Weights of a small transformer language model: no biases in attention or MLP.
Each number is 128 + 24 x the weight over its row's rms, rounded and kept within 0 to 255. Layers, rows and columns count from 0. Numbers have three digits each. The size before them is the row's rms in percent of the matrix's.

# layer 20 attention value, 128x128, rms 0.27, rows 82-127, columns 64-127
099:101127114128158087107144137092102114130115122122108125099151141171109080117142149124115080130120105150122104117136175142107146116134110168163104148128137177105125128116148158147174123124149085
096:121117124120132104127120100134144113078130156140147161131083107137115113137120107145130146198098126126125112132112109136138123147147149154102096109112088135103116169140111117150147138146121116
098:127113127125131090118174073111113110104069152155137119112128115134156094093135105135105132155131137115131089115128111140110154149141082185150112138122151127129179110142135147144098122114095066
101:113087122125104134164133119117118118177126074146173155172107154122100148129143089178159144120094155137127133163120137130101110131153139147101125136134130149122153092145114136127133100137127163
090:176102080131138145121128128155114157152178092150113165164116174145140142140153119096084126113148157140120153150135106103137068092110123151121126096115152123129168089128113106160132144134130192
084:096153123161087135107096118120140132159077154129063138173136117149147100116143152134119156126097126119171163135138101133142111130121187106080107126149104101099159133129100095140107151137102145
092:088109148139098131075137159065131140124090114115108167105133148141135119123159106095127122132128101152098127157137112105122126102135150143188116126092098129127168105177121165122133130095165101
101:138147139145112161188141134138127110151142125119151144152130171115162116136132183115123123066154162143138136114122153123147123164128150113103095139108112107119147142164146120110100165127097090
098:164164102128105151108158132112146094120121155128134110125132124118115095149142153130160144149130160126102138116108099064132117140126112149137075121128135108101133144138084124147144121116117145
081:094138133125156105172081138118134137120118149109103122134114145132128109112145149138115125107124136143136130135139088115126090139110143079127149136101115140135130168137118161073145130188140139
090:113120207124139135115125154126124139113155134133174113136109124143100108141109150151111075106167147162138127139103160124096141114121132096133102118122120157119099106113106146142133140139149160
096:110119118140090117086152094083149127157133136120157092130102056123151108144141163146129129170133141115101094137111147094133133151117109182158113111153098150151161124117121105152146093125145090
097:156155122154162133135097148097111156098143092109111115095115107190125099167129122069142134137094145104135101151097138131110147081121053130126077128115113096130126094126139123131113151120136124
097:152176107128143103155103105175102149133150162171112167136125127096173178109106146124124133095148125124125116121120104148131092111103120118146158135143114176117144160130148094110109172140115136
098:146129147135129123094125127128109085170120144114124107100180109132122103110139152098089143111112101146086167146151122087145128127142112126132167142128142114119130121158104106097121148100125102
093:102172128138139157154139125122131148103124119113128083129158106093141141144170126113149107136134104100093070103113116135156122150120149137100111136152110169177171132134131126120128156104132148
092:142092123156092157130118135119111134146090146084109115080139149149128114167125108140164158124121109153131134139102131136093152160177145128118149157149102134150142157080111076168131139114113120
100:129152092145103146119113106138137119139135104119124107130128113127155130130147123097155115193165152094135057158114143098102068126129125100109113113165188165130087165130144118144117118150109138
095:115128140152150126131082139132133102158107101120191123106105111101139126092117148089136139139127103118099158142119127169107142144102100159115144141135162140172133122101117128105147110143104119
097:137129140158101155078094127132106110160129106155126126153147152121149095044132114086120133130140104123106129168067142152094136153169175159115112093127134130138145151123113164116137117102128141
094:161116152137140143126098082113147159129144128092146130161171148129138163134112185133157112152134123164120119131160115096146174109128149140137107131148109147142149109120121084103152152095083121
086:147102123142152113111139162156162150138076093160138146136110150121171070117135142138087108180146101139063090132133122096140135147123108108116183136140152102143142125114104160119156137123135106
102:130102151132094103118144158099101123125131097126153167117125126119115120109113126139158121116126147087144114144141104120102141089164138142111160136112139146067201085150131120101112119105131129
098:143148118100128162126112128132137120138143168132150133152116115164101088117127138122123138114159118144130149125169099140120121153138164086131128139135147058124164131149091149150142099118128132
096:166136100143136134108140142103136145110104146149145133109133193134094118141122165167120162117106080116086121169126154125139107083081147137118149151103138155161113080125158098135102131084123156
105:141131096136088117135158125125089137102122112101171156125179153159140117132110119065142141135142097159131154132126175173138128149119120129117099095118118127120121133139192139109178173123164150
102:129105079115166129132109124134124113151142155106152169094151120151182132140118129116146098149149100112141139085126110115121162164125173123099095111130097113082140162128104163128150104125147140
106:133147114113151125141127171146129147133141095128177160109119140127128101107091126104179167112134148111117133117195135104068079120128119103112147105115144148130093150166120109094112150128102195
095:155099101132135096115122174127129183136127096169124143156126134120171121162110156137131097111123124123106133145131134157116109110131135116103132170116151131151119111108105116140179168093125102
109:126130135092102127123134167099151136089116111132140135115130133120089129109158130126150111088092098130139117137169099139143139115106101106154079110092144109136097094201134143114148134134148143
098:126131128131129150110127141145093134094163110157153153132131128106092151080145123096121106109171122125078133174077078114095123147136137130134112124120161165111091142109125161131161110112142132
099:132126125113122125137146131159187090165121076143134139131125139121144132151119191135184101117139131161122146153110182099154137074152126139119115116126104148100094090111155131131147139107148173
098:129138158128163134088135120166132123141123157098138136109142104097131151104117105111116128119152133162138127109134157128127141112118098109181159109151150123128140145141106130172117130122137102
107:108145130144071141130142128101126143116120131110130129149137086119135104119122180153095087140078169144106111124133104090125076125116139118114061157092135106113091103136148165121131162139134163
101:151111156142142141078084157150119126125117145139094129116147130117121117117114212099143133131099084136129118129111135150115132153144146128132127115164121140125127166133113135140103130140107136
100:148149158126141073131143100128115136115155105150141118090112161111137105160110087094148122163105147094105107148148117096102119120136150172113102103138162131159130124144132129130152191159117158
108:125165095151093106115163164095132099179130109136154138123110116111109159177153132106138104136124158108115123157165102095124125142111166123117099126147161164194105122148154111124091167112134137
110:133105096114149136169122099111127106174117136137131170109137117140127102102165109124111143069105122162127116150147128116137181137147151144126141135119184102169119131125057119140112150120155108
095:121124127126117157159146124081132116157120116166120148140150099136119144109144116147096112136130097107154125133159147151152152093121176118152087158120134159127088134132137149128144120136093141
108:142155148116147085118122144096124092172150142151139116091130101157101111119131097090142138113112129148116127111129141110121133103125100126089135124116144124138168159082101142121122087105144129
102:146150099135126137136167128104161111094128107149176092109119153106112163124151106148171180109120123106120136110172065147169092118173153141098107093136107146131106152141133110103112134132113106
105:115110158148129151128143155140104126137152138155090099118123166141169127104149135092146135160163109153149139139079149140148140197120104119140153124144113113114168162088101105152138144107124105
092:129172127146118095132138100140117108125140092129131116130160116135120066105099141180164069132105144125124112112142105130112154138130141090138162151136143111163121123094147139125121112094173116
096:157106159116096143115161118145123157142168143136104115126147138152129140153121160156138142099158128171117185132149143143152136073108078112144116135137112171112086087105093148149092121136163142
096:110115142181135131165131156139134109136152148117121134183161118083109108087109129127127140101153103101074072145171154157135125145155153116086125133129111152133154096120137168145101126141117099
098:123169125120115153130138124154101188113110144152150119138110123108111118126110154136121124115134106109120064112119175154173089107129140140107108150127061130157131154148140120135123134143135107
# layer 20 attention output (transposed), 128x128, rms 0.249, rows 82-127, columns 64-127
094:123110180103161119170113132088131137112168091111114106142120118155105160173204112124133144146145148163159131115111102124095110179129095133137124130093139123133121113104127156123100116122153102
097:149123088155073095133171148119111114128101104103110138113142103109122113162135119123133135139106102129118106168138103125164149129127122149117133104153106100136080143140097119088132153072133131
098:143098133151134139127147147160113154099129125091094126119120107122055134154145148130145133159160114095095122148180113124093124136159106189144129103123110086134103147148153192102105097098148117
100:156114133170107119136138123136194152113124112146133137099107119111124154119148139132123109085073151096139143129113138151133113104118157095125140132098129131104153143079119130069175160108165099
091:167089123096129148162120119077137177110114121162173125155120164120136131156130057154138182142144132078086110109135183143101114126127103088098113110164155174101156126103139108118143124175127130
090:117174180073113136133166140128148134105115159169146132115142145133159090058174117125098087152138143123132136143144120100123103145143112125106079088153104071110155137145116144124139122107142146
095:124155123138125161119100187140098108064150109117138151102121095150128178105135140159100150147128166133138101140138137113163119138139120124122117058130104160190189118113105142160123136179139099
104:118126127118125121119159142105153090115103112109126121085116152162168074151130167125088134149115105109111134112163110074110095115126135109127151152126163130146133174133110146142120119135153131
099:156072108114120063127173111092109145143109112092135144113131095147147129141157105081116126098113092147129130115166160108153110116114124143103151111109099142090090143123102130178126147118114141
084:093140146176135149099133165128115139140144119124178125113132149144169130147167079108096080103126105163132125161146088123129119107173160131108116140154140100116148121142150168105113138139108082
090:085137130121109136135081121141153152132155096151103115134126131139124139112131118104143123124067147175144123138140123123150146134115165142097117157120126191121125116096108172087151099130119139
101:145115147127156124097121145074112119130118153131135140150121097136108126114100161138143147122137108113161132211140132142155103135144114130149152162157136110145099110065116118135143157086147147
096:099127158140113114127131131121121054093142177123109094157127127107101125154087131152148166096111133131140125128101173084162137153106144139133118146098134198091110098174122132135141113168130124
096:101121098126141134152148163134164151135165097181158120143136128115162071150121112126154149131125125103154129114150115158128134127151165138108110160086132113130117136101158109173112129091097161
104:080090118134068127139122118146091128147143132130142078131138114144126124138077158151150131115165092144113129137138143125107118110125141124129126126115144116129152151130114096145175111157121121
101:127148145132150066118119124178175128136130139158157092126090157122134093126185123151122147147128150090120167103115099084168124099104101098118134126096124127172127165109122086142125126144082159
093:091093121141144136125158136117063115120143107120119096118150135126107159159070142136099124114114103135120154150098113072072115147131137075121145121129110126111119136119139126152146158195142137
100:107163087144137107096103167122099172131152171139138103126143158083106097113169118114156152147117176113124127168142122148070113146167118127116127110156128127124112123087145131108144147152135111
096:145179138142136121123111143112127144168115146101181134137152099134109187091088147148125092073132132140152159113130153128121168129121120099150151163142149151132143090144124125122140110128141146
106:123084161184139152125116142162117140159082125112119138118137121143138135085139112137128156132159119149135150187123135129108123126134144110124131104112129132127104114078167137145155147077114104
092:120122168081156115144105064127146115118148108131137133125172132110130085146109122129123108141115088114129121109155094107127111114142127153110113164106163129114128070090120094100129150128172133
096:127095110175113080102115163126143129122150138132151118133136158128218166147143151136104100155105141085125129138148161115116139150103128146077139106135133132131125137150155134091143156088097115
105:168150137134115132123115120129090168119149110150126104150104119126096136127083085067144129143123143158132178106162163143141133070114093117135106128124129103123152081089178109134102148107136067
101:100099117083097161115136167126127104124135118108072127157089115146135083098106126130091086111131120118129112102086132116114121108133168126105140135094122088107110108168165099097147073113161126
100:100134126125124086166147099104120097120120087104167129101123082119146096135108129116111151110104125103079134185132145153178128144080118141120110089097105139143085126133156157155126134114117108
110:138174122089162116114139145140076065153141113115124132094148092145145139120123117153120121118153132140115125192110141133064179147153145105144108125132097120141148134115152131141140148141164129
106:172105134133102144133121129137176125138149140108098101141136144111108113084114150098092105159175136171159133162147121117100096146082122112129122114097101092108152128079111102140174147117141161
109:128133120102125133123091146112161128151188143061131152109134113176129132110091123126211140146136111112131143128105124113133130142120106087121148119138095080118120149136121151146144151126078132
096:176100128123165107131141166162110144149098147103096171096162144115137116191087161166108096122129153109126114148130131137105110120099113121142090134098167107118115144147166148103162196110134067
108:144216113088125168125105138139165110131164120093121148116082087126148131138152124113135147143112146121144116098146090111159078123098118070155139094141171157151125103113156173086142144127131110
104:166138116135126109117117156120131162149113127115122176106187068129110135142172090076075140116109111150136121144102084136133142119123101185096093152111130090148099109116112105135148134134106079
100:145181156148146113123101136133145135142141071141127132117149155198183132162133152130113109160151150118105119172146114138116125100092119121122089157161106141100081140108115163153153191146124106
104:119094122145127166146114118127152134106105177088120105190132127154135135091120125134102097126115061155116154097120138153135135086148128153160124139156150147115141126120108158125115127143112129
110:140178173079147159115141121132153134116160106155164132128096125143143149106109135124108148137155114123125125189141124159140126149104113154099122085157142084152078147106122112110106140138122105
101:130149134137116203116139114173097104130143152087129117108167130164110086149106117128077121110111112177142125149106166143105140138127189113118170114138144156115111127123126125140120123138128124
099:116135112118127099139107111104155113130116133058128128103118191131125104157103100105152130120140113110153074226152126152155159129155152109094137108137140143130153132144108142166127145135088114
111:123175116135143145117138146136136149162120117137144089123120086134114133119099144126148153138142136123133123184101093130189107154146105118118131132148085175139096117130183132117138176136106088
105:117088121132137120117171126102090143146125134137104156122081114126131122117142152171102065080121138146135111081174124117131135053151190156108141127118139139129136126130094142132130173152081139
095:129177099153106122091087150100127105127110096151114182133177132158139118144151133117114168124172109111146102108131114148116163125115145116115106113092119172151073122126120091111125175167121127
107:127113110106100146110094092131137115158132121148122094129132154106084158106133112102123112116128109144162121132130113117133143104117169123100127147139105126126150122129164160125103131103123107
105:141116145177133126128121130134120135160149075101134108094080107120118101125179114095158167156137174120118123085171134132117172128163113106168125110144123147156115148167137150163141132119156143
103:157115120119144106164143127140078108112098122115077111151129119141168136083126125160128136143101094151131099113090099131100134162153117147112133129109147126060145162088125113142134143118150138
096:132143135144119127117133134145141116111131151153145136112123146145089151120097140123084130162082087153125121130123136124159164095129155128134180131111103115145124121103116131117157131088121135
099:121133126090068119099111129131092145124112108170151117125101143122145129107143146120129119149150133103104124097149127121137130152130112132104121146119111116131120124122082177094118135119161100
106:121134149147123055100167122171111160106110153097120126154139147114081103131070118135135156124139115109119143118124114126137154142103109144110127082117113154143137134119185126105096133135117137
100:122133072113147110116081128120137152145114131121121109117136150156135130133135101150104094138162132128115075128174148136119093114137126131134112113110120138133103200145175134111106153154132198
# layer 20 attention query, 128x128, rms 0.15, rows 96-127, columns 64-127
071:115169141133134102148103134139118137108093148096128143117144117126073120116116115137107107126096064149090110127120131094098127118090121113129115136131126121097152132149126178156154167085159121
075:135149136144068143114124080113116104127128155091130157130176167121107161143138138095120089132171095124115094142173119110111134154120136133134120100137172135099134110079118125142123139139139130
081:116119119161115143167156103110144100124124121105127166133153126099120134160153071093104150127116091170111119153112101145116117137164142083138132145139193113113097132132141137145124104127092134
084:153149111101134125154088114128110147148112133137099087126142117105059134103099129131189086101188161125120137101150119134123120164148091118172123106119142140113146112167116121132118114148126071
082:102137143158164093126115169149161131083123134135142136080148109100137118132128169092182173159130194166136139122106169132147136113130113116098099122135080156098130142116144109105146143105171088
092:137142130157107114110096105143110153106140131126151106113126136113078138092136155133117125107103117115149108122151132143119124167115136106149056144136125086135119104140147104136137154121171137
090:137124129139070124153110129136097108117163115188118086140124113129134138131125116138124137099141129087147147097107107134109157125149133110134109177152121120109097120125144156136142182132167153
090:155105127130130111146111105119145104124153131167121117140118124094114092121120152150121176128105078082183121103117118121151125124139133095159115146105122139137072108106156137159159153165150141
087:162119160140165092154118126123138173151118134138154157124134159133155100104141122125163117156099078087104143097132162166152129136113155095117131123118087079116113087126131135148159111115119068
105:137154120116166116129143114139118139131093151139095151142166139176122131152135111143169118159173120174133140126134134094129134088155128118100122143092140080158127095131156128162129080131178113
106:163142129135128144157149139112102168142125096170106158117106098120129130110145106097153102115150108182118152092141152143117123135132157153129145108120140116100106171105162120114121120147128138
109:122082100069146143106110164170150115137120125160090093127121122066136134131170110145139158144159072076116106092136106107104118147138120149141123164131106119117163135121082127104125116130134151
108:117087130106104148132155147159133146100138120090098133154069127128137099143117130140121101184129120164108083088103137117092113130154148135106106114175144133170142118071140075115087105138145124
111:131114118123137145112149126116117166083157177114132137132096149125132139124148120117125092125124079123196074140133141128168130144109187120160135122115165095141107127144125144141124157120124168
110:155160135146172136121154164102152156125115113162133136152116147126137110107110160141099103173146171121164066115151120128167145132120170121088136130151116103142097136198088164128137125101143121
105:098170149138098099106147090080129139103133147092148169128165146134150166175104133108092098174128112125114174130132147122090127152106091126114164156169095131120129135143140124125138135108127141
073:140147155133158162152129180133144088127147112115149111085128143098144129134122062094106137151077111099136130099144148136088147129123150142122143083082169150126127157148109153130107112120094078
065:094155108091179136178140119153099091099109071135140108138105127137134116153123109153139119156106119108099139126093119121117130103140141148159136112136113101103129128193123151133136130117148123
074:102129134134149112156117090114116163149086130111168134106107088114112120121132138097102097157121181139144158116149138116121121118125131082141127139119118105114117142122098152102085118102146116
093:117125146116183123103113135114161153134137108104087081101084154131126144114131141123168151130127160100105150112132120163134127159127090145177151125123083116127144145140141109130152145140158119
096:102117079111134163146142148116147112106209119124107119142094105104137111094126135127139136141127086087141143146129123116194144118169135110122104165155128128146125087132112175138098142143141130
090:127137162121114114112110125155127172114143114140149122139103140149145146082134171131150088128105169102118136111133144161106138172121110155188104105159102131132126150174157116128099135108140109
100:123116126114147142138109107123112108113111171133153119157094132093093132159175164145156115166131147126169164125117148154123105175114108100139105160148142089092109116116140132127143147149120103
109:139102144097136138174095116141140094140156138095117135125109120103113140128113132142120122176082095113160096124117122121142110132109116151156130167111139126116155119127138146167114174138115127
105:128145139143128145146135124124158140118132121095133120132102118152160172135161094097104128143105112118104108117158110093115165135135136134121160140152086156122169139174103138133107114141092157
104:134129111070115185113167139138161110107136162137140094109081124128149172183122141144122095152110108144086148164127079119137120183155155150118084160109144109110098089141098142117076135150093154
107:119109108148074134157128148115108165101106075122116115159096145178136153096095116122141106135135146124173126153119099148139123177171143130090104105170103108113098164099110166132154124136115118
111:108112148140094132102133134140126107111173144209106148094158143138174090123125111157153149140123154156160096193103103123158171121152126118098117114106126121142121145113105104115104114108135157
100:098147154107175114188113078097139141133129130140145145159105139134157109121175176125137106142141100103135130130158112127127156144128134116122149170172113135113162129140185132142151154168129125
105:097127116179126178144122133114107120118126102137128121095111115192161150165152142100138140145106100146114132103132112171128119188117127157116134146144100137085086134150123113162128106133131125
114:131112123127090115111096147148109190116131120147138115155178135105137114158144138131132103119136115143157149061144134097097099088133127149091142124104106107074193120106129122093114117138144134
106:070101143114124117094099104153118140135145137122123092124127128129099085108106131147108137113167123098149125136106103101138108109099088104093140082132141072144132165117187105142114120094150171
# layer 20 attention key, 128x128, rms 0.159, rows 96-127, columns 64-127
075:122152105132106102055153073108111100144106163133130085109134117100137114146130137149178104090150142103099137140155134125111136179165098141114116146129096134122117107138187138137175143171123119
076:106126149148077126113119119148107155099141153096161136128137131165134113131117131070107159119114092139073109102129122148102121124150086148121106142165122129150111103175168127169078110099157123
081:083115118153083133148104101137118100128164056146182097125143158151106131180158086125098091095126128123141100127124125109107116145138089153147111117165127116118145133183174130116128133151118093
081:134124161113141120129175118134152114120142145099153113122062144116137085163145087137129150152117176131156139129130146131156126129128149158048102106137173113136126141145089121102151150121094149
083:171134156070118182152167095116122129167132129088107102151084136122145078106136101105140119076096151116083121105118132141158100115119173131124136090136136105166176098118101125112118099097147167
086:143151133113160130112137148149130128117105142068090116127120106097172142163080081114114195101140124176143129142106104105136161120142149133144144109105129136106146119149139136111102109136105132
096:162147148102084069133158120082158089187131153159110170121130133096126161136119164175106107134152180188140099136120121145123089110132155097144139137142109089125114135122137154109125136150117139
119:159141103120127107127111079117118156116129085177127132148145108114085140167123135101113122105131084112144120158153133138115104126130088172119140110167131138150058162137145128152080118133165134
101:160182084113137117090106149130083134121134168137124162108134100121175153123178146122141106098139150145099142080144117127121125153174151125146173135054123142126118127127137145129135113138098137
109:110135126164144105125160128120136163153149121140161174089144104137114102152162127145103120107168095112177105091169172112099084139104111154134153154118114091145107130180130130148126116149148125
106:154096143139139119124131168127124176159093093114112140146131107121129148145114106102133142120074139124113102097170155142094091128114154153144141120108144073116111136137144128113128113122149140
117:146128135111132136155121135176161130122126102181117112146136119123172125144130100137143106119158132104133131080117099137089067168144110106134109157117108115167150093105116101119135115151125154
108:097093135128117129112178139145100108149124103134113084146111115129143150127140166095143136116151163170154135133139075121184085151118135122098109169116154120107102068150134140077117133118137139
114:138114112139121184100158113132091128141122119115120162123069145186090149125153082129129112093136105100153147143106171174159139170107133136120099112142116121138115126137146123139112131149138176
108:167142113145137112132131177130147127110146126094127137117110128153176083089099140159130138157147140154161106164126124112126141107115109125117140130173133094151074129120113101113151124119141126
108:138125154127124129154127126126154113166053152122145116190167142156148123136074107135119176078104162138093133153135137121086153118095126138109072145168134115142170103091125137100128115091148131
069:128138085124112121153122126114108108123092123094127133124114114150089150127127172119117121138118158105114119146161110149141096133083104125149141144136117123151103148117170119147106126131130144
059:114133101148109146122163100160131106085138144119147119143143096156134109160123107129162103124124150101126113108126167134104112124158109173136173133149141122108110145105162154169130133145129131
078:144125185097157180147182146181148145156125130119090133139115124091177130132130077136143132113149101098165137125133166129101162129160138105126173102135162125113154152117109108135118115138089144
077:154112125111156152119142123071137107166078121137102144099105144132158108117142149179145128107134172118133140137135141146153155077157177107162077125126100148092106143097102117094130097091105116
098:154150151177125117112127106125115120109126113140121118131146145143160143170143136119125088144118114135127105183102177161121071159123112147108137100122126155109114124119154101121061117126102130
099:111134136117127110128178172114124170126115092147107152142121114150138108093111115172109169148133166168109131079104108096141117104154147105108088108136110143125126096165100123084129070101173152
097:110164090137152146106118197144116149127102147117088144116079130095115128113148150096137133133127178118114106123116146172123115088153147153115139141146122135108104088156101119112144128091083139
080:105120131170145097138118122132137123109176098166148091145169132107127094137104123142141084131099108165144148130138124131168115157123113137164130152119167145112119121121152103116138098111182177
104:126144124162094124105100117103142142079177104136153133152157134176144121140161131074166138108120101108134155099120105137137141166120126107079139085124077152136114128142152129129102133134116106
104:142125146117110170084109122111116154140148136128112125127082138138143123099121165104132119127107111169127137109192129148076154148162139116110117110172123109131119153131160148161128130103107122
106:145106137154134118099156149128125185153116120110097123148141118133134080115113093118119083121118138128138130164113163108122142171180123137137108102117094148198067125121101099104127101119180135
110:129131142116152128133110172095180121133188129148126138126080146089146131114190120120103144144116158140109149151096111196119148135152120149102115147143111133115071142122154093112098142132128175
109:128148141102119103153101126141168133148114112092097137138135114151084130141112136081131139100127159130138135130141147132164098131141103111097139113140152162111123120113146149166158144098107108
102:105141137111143103114144159100135107123133130141182101135126103152165150186114104122152093099106124152147154151120123086124130130124177136133101151114096138150107096122110175121125134127110121
115:159107084136161120151150126129101150117111120147108106111121147130109120138114147088144158119142116139116142078130120089078121088119153099122092145144147130123149123100153097130104141187146126
104:123128102159099090117112117114112110150130152123106102162131113110088143116176166075121122122157123131134156130090132152115142169113129123175154143132130108140127135124148112106157115146111113
# layer 20 MLP gate, 320x128, rms 0.215, rows 0-19, columns 64-127
097:089144124107145124104148126103135100098178136152112118122132134152131145136194131096106141097122138120145145132157111097145110114140105146123129108149061137125084170126119150119087095115123133
100:094144119128118124145136077099122119167118144115120129135135126139108159116090125155159140130091105113122151153170125154124133147141103128138123072167114131135127070124172121147159136146119116
101:125108123145135134131141137124163053108129104108132150084155129122137087139103123091103115114162146132108115164134120159094130102114154151126124131139121134134147109204093118174073114156098148
092:120105127122176114126127151128117104155110141138140094117122102105090093135119185146081092148101105117124145135085093164077120096126137127134131144137067121127151123165131136118126145083108144
097:167161137136165138171148138111161128111134129194114148108070102123102107109142154097138117142132111139147104097150119147102135153109142118139129075123137132109105105077145108105137104180141105
106:076105160075113107119159146157126138126131060142119089124134124172095117146118154130111090136123183136093110170131121143129154158129175119151164120154107118103152117144089122112132106133136097
103:088153112123142118115094110137140144104141109104111137142094179136171144151124115112070118115097163152143097123144078102139169111137133164096145157132184086152132112178135141135147133159141154
105:152122136137073152202146130112146160153128143140153069132104135098131126134132144134115135142158136147135200092117159134173137137152136139140148103142088115149112156098094148100131109104123124
110:100089155140124148118087121175150123120114142119132104103147144126124154092135155094109138138140134143111156119076163161157159120152139130132199116086164130117144141132163163132101122149148133
101:116126140162111137128133118171136156127129121136112152177115148119140134136146151134139135113132112136138108105158134114126144140151146143124194152138180135143112145138120114100111155144136143
101:119081124117113170118148148130137141152151156105110121130125147121108143140140160123125139082128147109174149127111181123108121117184144150125111128123119107089104077116166116136137136117160124
101:161128116162116130106147090171135109116109137195140146124129154132139134167111128141132147142138164138146128137151154099112114128129165127075137185103149112130117194114125117143093138165078102
103:123125105140098145123118199140098118097149170141143141106128141097144118120144135148141144120115079111102111161095155113110139136180141134138144150163141134148119127110087137135106153096130175
092:142128111100119116122159172113114125139151095134098174109137129100163132176151116121142177106144094166176103146080087128109143080114137110121166189100127110106114104141089156131103131119089103
103:130098113125121131119164144121160127144106189157127130127108126107141125156114128139110116142125108190086112084135121135133123188175189082118134136167194132121146131089128113169098120138137089
092:070084147115117157160156156138166088154129068106096135085132132141094160092103146101110138143103131175139133127111136170121158126146159123134137122076125166131120147140117132142122138116145135
099:162138117117152116163110142152110113166141182116081174102128141137090157122136136123125097100081116122108098120127105126157121134137140124108110103168126106082113109133133133142060124138133149
103:160113104176151132141101140103151114118111127134126090134129071156108106180102152139153115133119120153112116143113099140144137096135123148147119128156119159179104178151127123119136080104152117
100:140114113194125151106120126086123129146172133127136162127110129136165122135165147117088152147130141130129174098111162134110123180150145111106115131146178145085109112102169108137130107161130138
097:115057158142139121133138088104122111126124156150109114149116152147103082142117138112093127133134116098105121131084151170060100133137112115110126130100132150092120122147129142167113133110112124
# layer 20 MLP up, 320x128, rms 0.223, rows 0-18, columns 64-127
094:153150104155114143188100084105122138145101162139162140117106128094134118154109144144143112104101144141133127102078139169120149080130134164142112095131188134145136091153114131100208123141133137
100:158140083086144176120089118125121135110069111124130140155147095112147155123148101104130090138124077132149115091124120111107120145163139104143169115152158129127102054143111121130121126135078142
108:138080146151154137083114087147127121166181104165196101129106115126132099138122128144155154102167123144144147108137165121103148115133123147144091079148098139100152157152101149125106137112127138
096:143121170100137144147155126136139080137121136102111113081081153137158148104142115104153126132142107107104093078163152135140156116126138102186106166107180135117154090139123106144140132146090150
088:070140149161125100100123113143133094136137137095091163139141127187112108129128113131125121124126118124127144108123106150146080110126084144071144179158110152149120133173105141137159133101153135
109:174100163185123159156130124117118154152167188142132133149159147119130125143116108148101157113151111156084100107116080128094128128162104165104118167108097127112112128123154114125160162095139123
100:119123151107134126093173162127112122130132105117117155119103183165137141148139148141102137152140135132081086127147109143095118150113089126128212134094131110116162092119117114129092098134130119
111:168139124116138119086138148106117113156092144143133115119156160188126141112126133136103126126111105116151119117137115140129138172113124118141111158133140120088079079124156153134116161150123182
105:106162112161158144116130107164140150147131152110142133139145093080140136113149148167137135109090114139155150119093106133174134127117156128128162081073145108132110133136139116150118141163085159
103:118114135121127106113086149133123132137156150124144149166132131135089179157122101188111133125124194089122137116113135139117100107131093096111113119101128136147119148076118127113106113148152160
098:159106172117088153130136093109084113104112081133187135137121127112104084125151105129140129133163145111128176109101121134123116151145154140120121123123114120145142115122117125084133087138111114
101:105113128196083125132111111113145144123157131113161181107152112113110094159102115148142114114137118076072140102099141138134130127126116125119123125134122110153144097136103158149153137123122168
106:155151144141105148132122156149124150129112101128090138076148128104110142087120115167175082148152108134123141158057121133125134105148150090122174168107119154115124135161135143108136171152134145
096:109139109138153115137086110152121113171117162153168102133135127119103138100124132125140174114108138130085163095111139110155098113137181113084110103145126130108140140157173121120143145146118092
099:119068120146103102115083127137156127119121093139098096129109090143099125164114124134113154139140131128074171120165136156151079147142153081151134089133114153101183144115148091142140142063181144
104:173151119150145132141147112090079122114137165146132128164108126107138130152186160121126136125145115088153183103158148122117114160133115150097117128194180103154107126102139130137135144153156123
098:151151082081154102132163133164158176165126136124168120131102106121100116113125099139148127059087126166134155129094094122148152145127141130131115115168173099107132171111110159141104131121141163
101:151097078159107139172149112106148169094112140128117120148111087131129129141099177172145131097109142135144114133108129145144110152132126131073120110115110151160127124150151122092136091099126150
097:094122149183152125121071067125106110114114094127134151119126132096139092148154161085095097126105160146089103145160120141128133138147093123132137124122115116144158183145128111101090141169138142
# layer 20 MLP down (transposed), 320x128, rms 0.221, rows 0-18, columns 64-127
104:111127130162185133128179095152112082103148101158102108115141143125106099159138152132146103153125110081078132169190108122147095164098121131137141121128082176113098116127151134153106156116119085
099:154098146121141116103132113111152180110117163163142152166133164140143194161121133136069118150148115125062120128152128119131110129084087138144082117091107146108139134134148101148087141133133106
101:130131141100145130141150180149112134129120112137136131159105091210116143090129113132099097109143145133118095126103159105128102129112125141142151121116120161114117161160102128137116139103091131
099:171165139105134150111114139157091125111171179129141111106147131148151141137138142146120090115139120135107184125116102126117076140144134141089153143112094124164187120152132167149131146115114134
088:155120119126118152145156172143147130136127115114147113105135121122133145110000134132110127133129128134146115095133138135105140116086140124116126134145107119109124104096126133097151104083106147
104:109148106126140115124131130126151119120113156118154122122163112093111088151126109149110094173152118108135092108146139129159106148155178130133101124114134138120128125131114135137147133146126133
103:137104128151104129080129110118156160144140138133098176150150133124129101119119115142223169123099095179119089104130111138114115100151088124130138128105171125128144116113124123176159104107150143
110:161153126128145093143130183096104129139115117137088091142123146100113124087105145100135094117125111108124113100153148137151102115128149113078122104140109111148134124157115156144145099117147132
098:116135156123148115153117147096134136142102108098137151159152138138117159167048116137140139125140111117140121162110121124125147150082105128102125115174154141112131175162096121139168124115131126
106:169166084149154152086136120102148128084135120142161154074140105114087148106079145132111140119114170143123117121111144121097129115132093110154142116127123116141109156139140131161154142093126126
099:131121129177161112104152117148150074164123132117128124150111186135135069128116142167107119145139101096130122130174137108156161170132102150114141121138159160094141128113098109107144162088137176
101:157086122118139154134108066114114160110116117132143140087118101162092129154134133145137100184132112106099148102103128099149117105136151140130150146147146147107180116162107127128144100136102152
104:176097146119106092116135111089111125151095125124145169169126151100121090176182122155100118176117097094122133116159164104114094147117091158082106071143109116131151140143178149125118110150160162
096:158172133099130135126153168184096104101130106145118151150120156106103161142056127146103129172116090086144143086160161100138088156138107112167096091107104150124122151140109109095133134092121069
097:141164094128113137097163146157149151149101177141128113135127151147131119162104157165107127148131125138180136113158155145124150132120153123097134130109146107139142146108119163147101112151178153
102:156146120180157118129162119120120100137130104108145165101105126102108193103173129158104069157148108177133151157126154142149103139132123138097122147112123107153110106091116129117125157147173135
098:140162177118110128143107119159078098110129148125124127117136146121137097113132136141128116129130100130093157165168106138129103138091150096116170187138117123082151145172097140108128139117131117
102:143132120118085144111137080136125158137109094152126145090108131103127150158105096142108129129148151107171150108173101117117153107128152118167162112117107140129125123073161115156125148118126090
098:119134125117142150112127129091168108142162117108132121131157141131157165136123101115173128130092093083172092137114121114112140137118118149142089106146163143131103094131130103134146096086148126